{
  "n_kv_head": 1,
  "head_dim": 64,
  "activation": "swiglu",
  "attn_scale": 0.125,
  "parallel_block": false,
  "init_std_down": 0.00343,
  "decay_shape": "linear",
  "batch_tokens": [32768, 65536, 98304],
  "doc_mask": true
}
Each number is 200 + 30 x the weight over the matrix's rms, rounded and kept within 0 to 999. Layers, rows and columns count from 0.

# layer 3 MLP up, 320x128, rms 0.105, rows 101-109, columns 0-127
194,214,204,205,203,206,198,209,196,206,188,204,194,209,208,184,199,195,191,191,198,208,195,204,195,203,191,195,202,197,196,206,200,194,207,194,184,200,177,229,188,232,215,212,197,195,193,199,200,203,194,214,207,183,185,207,186,212,194,198,194,199,195,210,200,190,214,190,179,202,194,205,198,226,199,188,210,195,190,217,215,188,198,200,209,229,209,218,194,198,206,208,191,203,213,206,200,203,187,203,196,201,199,209,196,189,201,199,188,185,226,206,199,186,198,199,201,208,211,192,189,210,173,196,210,184,190,214
171,235,209,166,175,222,156,162,189,178,199,236,191,228,227,198,106,228,242,211,263,185,228,243,211,206,169,231,215,186,209,224,185,235,233,137,228,240,194,168,173,257,187,204,228,234,173,226,241,130,159,244,178,221,220,223,200,153,227,230,219,170,180,117,178,233,228,203,204,231,169,234,221,191,167,157,177,188,218,222,250,170,198,256,221,157,149,193,187,214,198,212,136,186,230,209,184,169,159,195,238,199,208,159,244,207,230,191,172,162,205,275,162,165,285,180,214,237,236,227,227,212,186,202,133,207,172,256
262,247,163,199,204,137,218,188,170,151,224,141,232,265,152,191,231,184,289,192,159,198,225,168,251,191,264,223,123,178,255,227,191,165,218,252,244,222,180,174,216,214,147,200,221,180,236,154,263,154,147,207,197,201,223,252,223,147,224,225,205,185,201,199,152,245,199,205,212,226,258,266,201,199,147,234,201,198,215,180,169,191,190,247,204,180,258,152,167,237,74,171,240,140,169,179,292,157,217,277,269,196,119,246,177,242,210,208,228,262,224,140,213,222,167,172,239,227,194,191,253,216,184,239,260,238,130,325
244,234,124,212,195,191,185,171,233,165,183,195,167,169,226,183,146,163,245,219,217,199,181,193,192,212,176,127,178,225,215,241,177,268,193,245,195,177,239,223,164,76,221,193,225,171,209,244,217,205,186,190,167,249,206,211,244,163,163,174,207,202,191,241,181,124,237,189,190,217,144,183,172,238,237,199,297,186,220,141,206,192,263,213,179,199,187,202,234,223,207,222,227,209,224,136,216,198,202,214,141,252,193,209,184,197,242,151,188,123,158,172,211,155,270,203,210,194,208,203,196,165,195,182,236,215,228,183
210,186,209,165,234,170,222,201,230,226,205,210,201,201,188,166,201,167,181,154,192,200,187,181,214,218,201,190,173,176,198,219,194,214,211,229,187,178,198,204,202,223,197,237,184,209,208,200,170,220,174,216,189,206,211,184,209,187,173,222,200,244,198,250,207,200,204,203,170,227,185,195,197,197,213,198,196,185,194,217,206,203,208,201,203,178,196,182,174,216,197,182,207,208,202,157,188,212,217,197,180,234,219,198,197,218,190,189,203,215,187,196,212,220,203,192,176,230,201,182,214,186,193,202,201,199,197,190
185,209,214,136,186,273,248,184,220,210,182,255,143,142,209,178,216,172,182,209,220,172,197,211,245,192,150,169,172,207,172,165,201,210,238,223,225,195,233,168,272,225,207,187,190,221,221,196,210,264,244,173,186,186,207,189,229,199,166,174,203,282,212,148,214,142,189,197,179,206,177,203,198,275,156,196,214,168,194,156,177,201,215,239,170,204,192,173,220,152,166,174,198,220,193,186,214,209,235,180,189,211,259,242,190,265,172,205,188,275,182,192,187,195,126,206,231,238,224,240,181,181,156,187,197,258,197,165
161,225,230,194,188,225,188,276,205,206,226,104,190,171,238,220,185,145,184,200,162,190,229,139,237,235,266,226,187,153,206,259,186,232,194,211,137,167,185,208,217,192,214,217,257,227,235,210,132,236,221,217,211,188,233,105,195,231,194,229,178,177,248,170,263,227,124,190,177,270,247,187,172,175,214,196,165,224,208,214,220,280,165,165,153,234,148,203,226,228,255,178,249,218,117,186,174,117,217,85,148,266,283,166,154,152,193,181,192,227,186,208,194,212,215,186,162,276,140,185,199,249,217,165,235,164,206,187
178,183,217,237,204,176,194,222,203,139,180,204,198,149,258,167,230,208,186,184,180,233,162,221,218,187,177,223,188,187,189,183,190,170,194,181,145,167,224,224,206,209,165,218,203,210,216,174,139,204,257,238,213,194,174,195,173,237,198,236,198,223,233,224,189,122,191,166,178,235,223,202,203,225,224,204,179,234,201,170,208,210,189,189,251,202,180,231,215,204,205,220,171,176,241,194,158,160,204,160,195,200,247,214,199,193,192,228,144,244,175,195,223,205,156,219,161,197,223,191,171,217,154,264,214,248,261,193
207,203,200,192,175,136,192,225,179,179,202,192,221,163,177,195,217,187,240,198,208,189,243,214,230,220,196,207,211,194,257,214,175,186,211,221,215,201,185,170,219,179,168,173,237,187,175,173,208,170,235,230,211,211,221,212,177,199,210,192,197,156,193,161,214,199,189,179,191,198,204,198,168,198,178,196,233,185,229,197,213,197,218,190,220,183,233,202,229,198,163,224,211,181,225,185,225,238,168,207,207,199,189,168,112,209,162,210,189,186,215,211,203,200,158,151,181,173,198,238,190,216,219,198,196,219,214,230
# layer 3 MLP down (transposed), 320x128, rms 0.103, rows 101-109, columns 0-127
188,197,197,207,196,216,183,180,177,202,203,219,196,214,188,193,185,195,211,197,205,194,190,198,191,189,202,195,206,230,220,200,193,208,198,213,207,197,207,198,192,202,210,185,205,213,197,202,203,208,193,205,200,211,201,196,158,196,208,196,201,190,195,192,192,208,197,200,208,212,190,205,204,209,207,191,193,197,199,205,217,213,202,192,210,207,201,197,191,205,207,207,207,186,213,193,208,202,199,201,204,194,200,194,205,191,211,197,193,197,195,202,199,191,201,214,181,179,205,191,203,205,191,207,198,186,207,184
209,197,203,205,186,214,166,212,207,230,171,197,274,138,204,142,206,196,185,256,227,154,255,191,226,189,210,230,183,202,214,239,216,209,226,170,219,155,192,174,219,209,191,226,267,241,157,179,221,253,198,157,249,190,213,173,190,160,171,228,225,153,194,217,174,175,192,217,212,225,235,236,263,207,225,168,151,181,184,180,240,212,239,204,200,149,140,188,217,271,177,171,198,164,189,198,212,190,167,193,264,251,183,174,152,161,217,206,172,274,189,212,239,175,242,222,168,173,136,175,179,217,260,182,242,226,230,213
202,257,206,206,236,145,215,182,260,194,186,167,235,239,118,187,286,175,277,145,185,149,228,218,144,204,234,210,160,135,297,205,136,151,264,236,180,205,229,162,218,148,233,214,231,192,167,191,269,136,92,168,226,159,191,232,195,182,121,212,229,224,257,174,208,210,207,195,171,242,244,237,265,202,181,122,211,157,229,188,188,169,248,159,150,167,234,204,197,219,103,192,211,119,213,202,257,197,206,183,220,158,153,223,187,231,159,243,208,227,188,57,238,205,217,223,236,134,166,214,219,220,213,130,213,228,224,199
192,190,174,195,205,247,201,136,223,183,191,185,138,199,240,218,237,153,236,167,252,205,199,197,225,203,195,163,162,243,262,214,160,268,186,236,212,132,209,247,154,153,171,180,157,148,186,282,211,174,218,178,188,259,149,160,177,208,226,218,230,184,246,196,196,137,229,204,187,151,170,216,189,227,224,223,228,213,218,203,233,234,203,219,209,192,208,212,248,201,269,225,237,254,223,185,203,189,236,179,125,177,182,217,247,161,248,187,163,183,164,159,238,249,264,215,188,132,181,186,198,261,179,221,211,155,177,266
199,204,194,233,185,208,160,192,214,212,206,185,220,246,212,218,185,264,214,194,216,206,202,179,222,208,193,192,209,187,213,199,214,239,189,189,205,227,199,199,198,212,204,187,228,199,191,225,183,205,177,199,159,234,198,247,209,184,213,216,172,230,182,218,203,207,176,175,157,186,212,180,182,233,236,190,204,226,205,224,221,177,216,214,215,194,159,197,220,222,199,192,211,214,205,194,181,214,174,202,231,177,208,191,222,188,169,191,224,216,199,200,203,200,187,171,173,238,197,221,210,203,201,175,185,244,213,193
210,160,198,219,251,161,194,160,257,162,191,218,203,235,223,206,199,150,286,180,176,211,226,214,262,250,154,244,262,179,209,155,176,224,199,248,201,176,263,190,138,220,200,230,190,233,219,256,239,177,207,228,132,201,244,199,214,176,186,218,145,150,211,237,239,214,210,145,221,197,192,247,142,192,227,260,252,258,230,214,213,198,214,149,266,227,197,209,171,204,228,221,203,209,215,165,172,169,180,220,252,180,195,219,234,165,181,234,220,193,203,179,191,196,201,223,221,194,185,244,147,160,196,184,200,187,228,221
209,176,286,182,200,230,267,103,265,186,245,104,164,165,204,258,215,202,189,202,125,227,249,159,200,164,212,171,221,118,148,236,193,165,250,145,183,191,147,226,219,192,277,199,147,188,156,272,210,203,178,203,215,224,227,201,228,172,177,205,203,204,229,203,238,243,142,174,222,211,178,217,153,179,143,188,161,169,243,193,195,282,158,195,182,205,253,201,252,212,194,182,263,200,251,214,192,191,216,173,158,156,207,185,185,197,168,180,240,248,273,185,196,177,202,168,164,223,156,160,152,192,197,193,234,182,288,199
181,169,173,215,148,163,176,224,243,146,228,173,185,153,230,246,204,226,191,189,178,178,199,175,227,208,191,238,189,224,215,193,188,173,244,242,227,195,215,228,229,156,244,219,261,164,226,205,218,175,227,194,224,222,210,203,145,190,254,254,226,234,182,232,194,189,221,213,229,167,225,217,186,257,210,225,215,233,219,191,193,195,210,171,174,232,229,185,172,176,177,142,215,166,240,222,231,181,215,244,187,159,186,247,207,169,170,187,226,180,184,135,196,152,138,193,214,238,143,212,177,194,226,257,217,260,177,218
184,209,228,246,187,183,169,200,187,181,184,213,222,192,168,188,234,191,198,178,221,240,184,172,258,204,199,203,176,192,183,217,165,186,166,218,204,182,178,196,184,175,175,211,209,227,191,179,202,211,226,160,233,185,194,182,202,197,259,180,162,170,170,154,220,196,230,220,187,211,214,183,146,220,218,142,209,167,202,204,199,196,219,168,225,178,246,226,256,208,196,180,234,220,215,183,227,244,164,239,182,179,212,175,146,198,174,194,195,228,206,242,192,187,150,161,184,157,218,247,183,167,208,197,187,202,199,209
# layer 3 MLP gate, 320x128, rms 0.108, rows 102-109, columns 0-127
249,206,169,239,215,195,235,227,155,188,180,183,173,170,173,187,116,194,214,243,201,219,205,151,256,220,228,192,214,258,177,215,196,197,246,189,201,193,140,180,205,217,154,170,261,236,183,156,169,196,155,257,130,148,185,160,204,230,130,178,250,188,206,202,212,223,216,170,209,231,209,216,216,216,124,163,254,184,168,224,157,222,245,227,196,165,165,210,205,183,147,226,218,218,236,209,174,206,188,147,250,248,144,221,203,218,190,180,148,238,208,228,121,241,228,195,188,213,174,167,209,183,170,216,187,160,208,231
251,262,239,155,256,144,202,183,205,176,249,118,233,226,124,209,266,162,334,152,154,221,177,171,164,189,164,159,153,244,209,172,208,285,281,215,216,124,230,140,288,200,210,163,248,170,199,153,225,187,160,205,150,146,188,318,151,212,221,269,185,244,226,224,259,251,195,158,192,243,238,177,278,241,211,168,217,176,231,188,204,223,161,194,141,164,162,107,225,194,155,219,218,226,212,216,283,226,232,171,230,127,180,247,188,231,146,279,168,237,158,158,258,150,215,186,214,226,173,186,265,193,170,162,202,235,157,237
178,150,290,134,212,172,189,228,150,241,210,150,269,240,222,187,210,233,231,181,186,216,196,186,220,179,195,275,200,194,159,158,204,144,210,193,179,215,169,180,239,302,205,221,135,246,228,155,202,216,176,230,179,141,167,191,170,169,190,217,227,201,226,151,214,263,193,230,252,190,257,186,222,213,169,118,93,202,226,185,167,208,203,216,200,193,202,220,176,151,164,165,153,203,207,263,215,217,140,194,259,212,250,193,154,207,202,213,190,272,227,217,162,197,81,229,188,259,212,170,161,171,218,166,193,225,225,247
212,181,218,185,219,181,235,226,222,211,200,217,192,168,229,181,210,171,199,184,222,173,190,194,227,203,210,190,176,190,192,213,182,203,199,211,229,207,198,206,208,212,226,195,204,197,189,203,182,216,202,193,200,233,217,193,195,179,163,204,217,208,199,211,211,207,198,195,167,215,205,196,215,178,191,202,216,222,212,199,187,203,214,188,198,158,218,188,173,222,189,192,210,199,174,184,182,203,213,205,185,218,225,199,214,233,207,180,208,221,203,191,232,205,193,183,197,212,192,180,223,194,166,216,188,220,195,184
213,211,205,206,205,255,250,188,228,202,167,259,124,169,205,170,214,157,190,231,198,176,215,194,236,190,174,154,168,228,147,153,211,189,236,208,191,172,206,218,282,203,211,213,174,184,183,178,210,254,214,188,181,151,220,184,223,173,160,171,149,269,200,206,206,169,211,174,171,212,177,233,217,242,146,178,216,201,157,222,204,199,177,271,174,173,200,200,180,184,192,180,190,210,190,148,210,210,191,196,190,225,265,235,254,227,204,198,208,271,201,199,177,202,148,253,218,203,204,215,185,216,169,161,179,203,185,170
204,267,168,181,236,157,203,220,165,179,169,146,170,219,276,273,157,162,204,198,198,183,164,204,181,226,111,152,270,177,226,296,157,232,217,225,132,183,257,263,170,161,212,146,157,215,201,196,166,236,189,199,128,170,179,146,244,92,144,269,186,163,233,200,215,257,140,204,163,259,173,206,177,165,220,228,239,206,243,179,201,268,266,200,208,187,225,250,188,222,258,171,204,113,165,245,199,178,196,196,163,152,174,224,177,198,208,168,157,230,219,163,228,130,167,170,197,195,264,182,150,224,241,187,184,226,230,135
180,202,231,218,208,194,212,229,220,164,156,217,200,193,239,171,215,182,192,176,190,203,126,244,220,162,189,197,186,182,156,209,210,155,202,206,159,187,200,252,193,222,154,214,195,192,202,189,164,202,245,235,244,182,150,191,153,238,178,213,186,213,224,235,191,132,161,147,153,223,232,214,188,204,211,194,184,215,232,179,221,202,200,202,214,225,165,220,228,173,179,203,179,176,237,171,194,179,231,194,194,191,257,197,196,187,243,203,140,267,164,224,212,203,172,195,166,225,181,198,186,218,193,228,233,206,249,184
197,189,191,185,170,156,185,211,173,186,216,184,225,184,164,200,212,170,227,185,232,223,257,198,214,234,191,210,201,194,236,218,205,195,219,227,222,195,185,198,214,185,178,175,233,188,195,171,202,162,218,170,195,212,213,192,204,190,257,186,199,155,190,196,213,208,194,178,207,203,205,190,162,175,200,198,229,185,228,181,192,198,199,217,228,194,205,212,227,202,173,210,205,167,203,188,237,206,177,213,195,189,193,164,115,215,143,176,183,191,203,214,220,226,147,144,201,186,194,225,215,229,199,203,187,248,187,237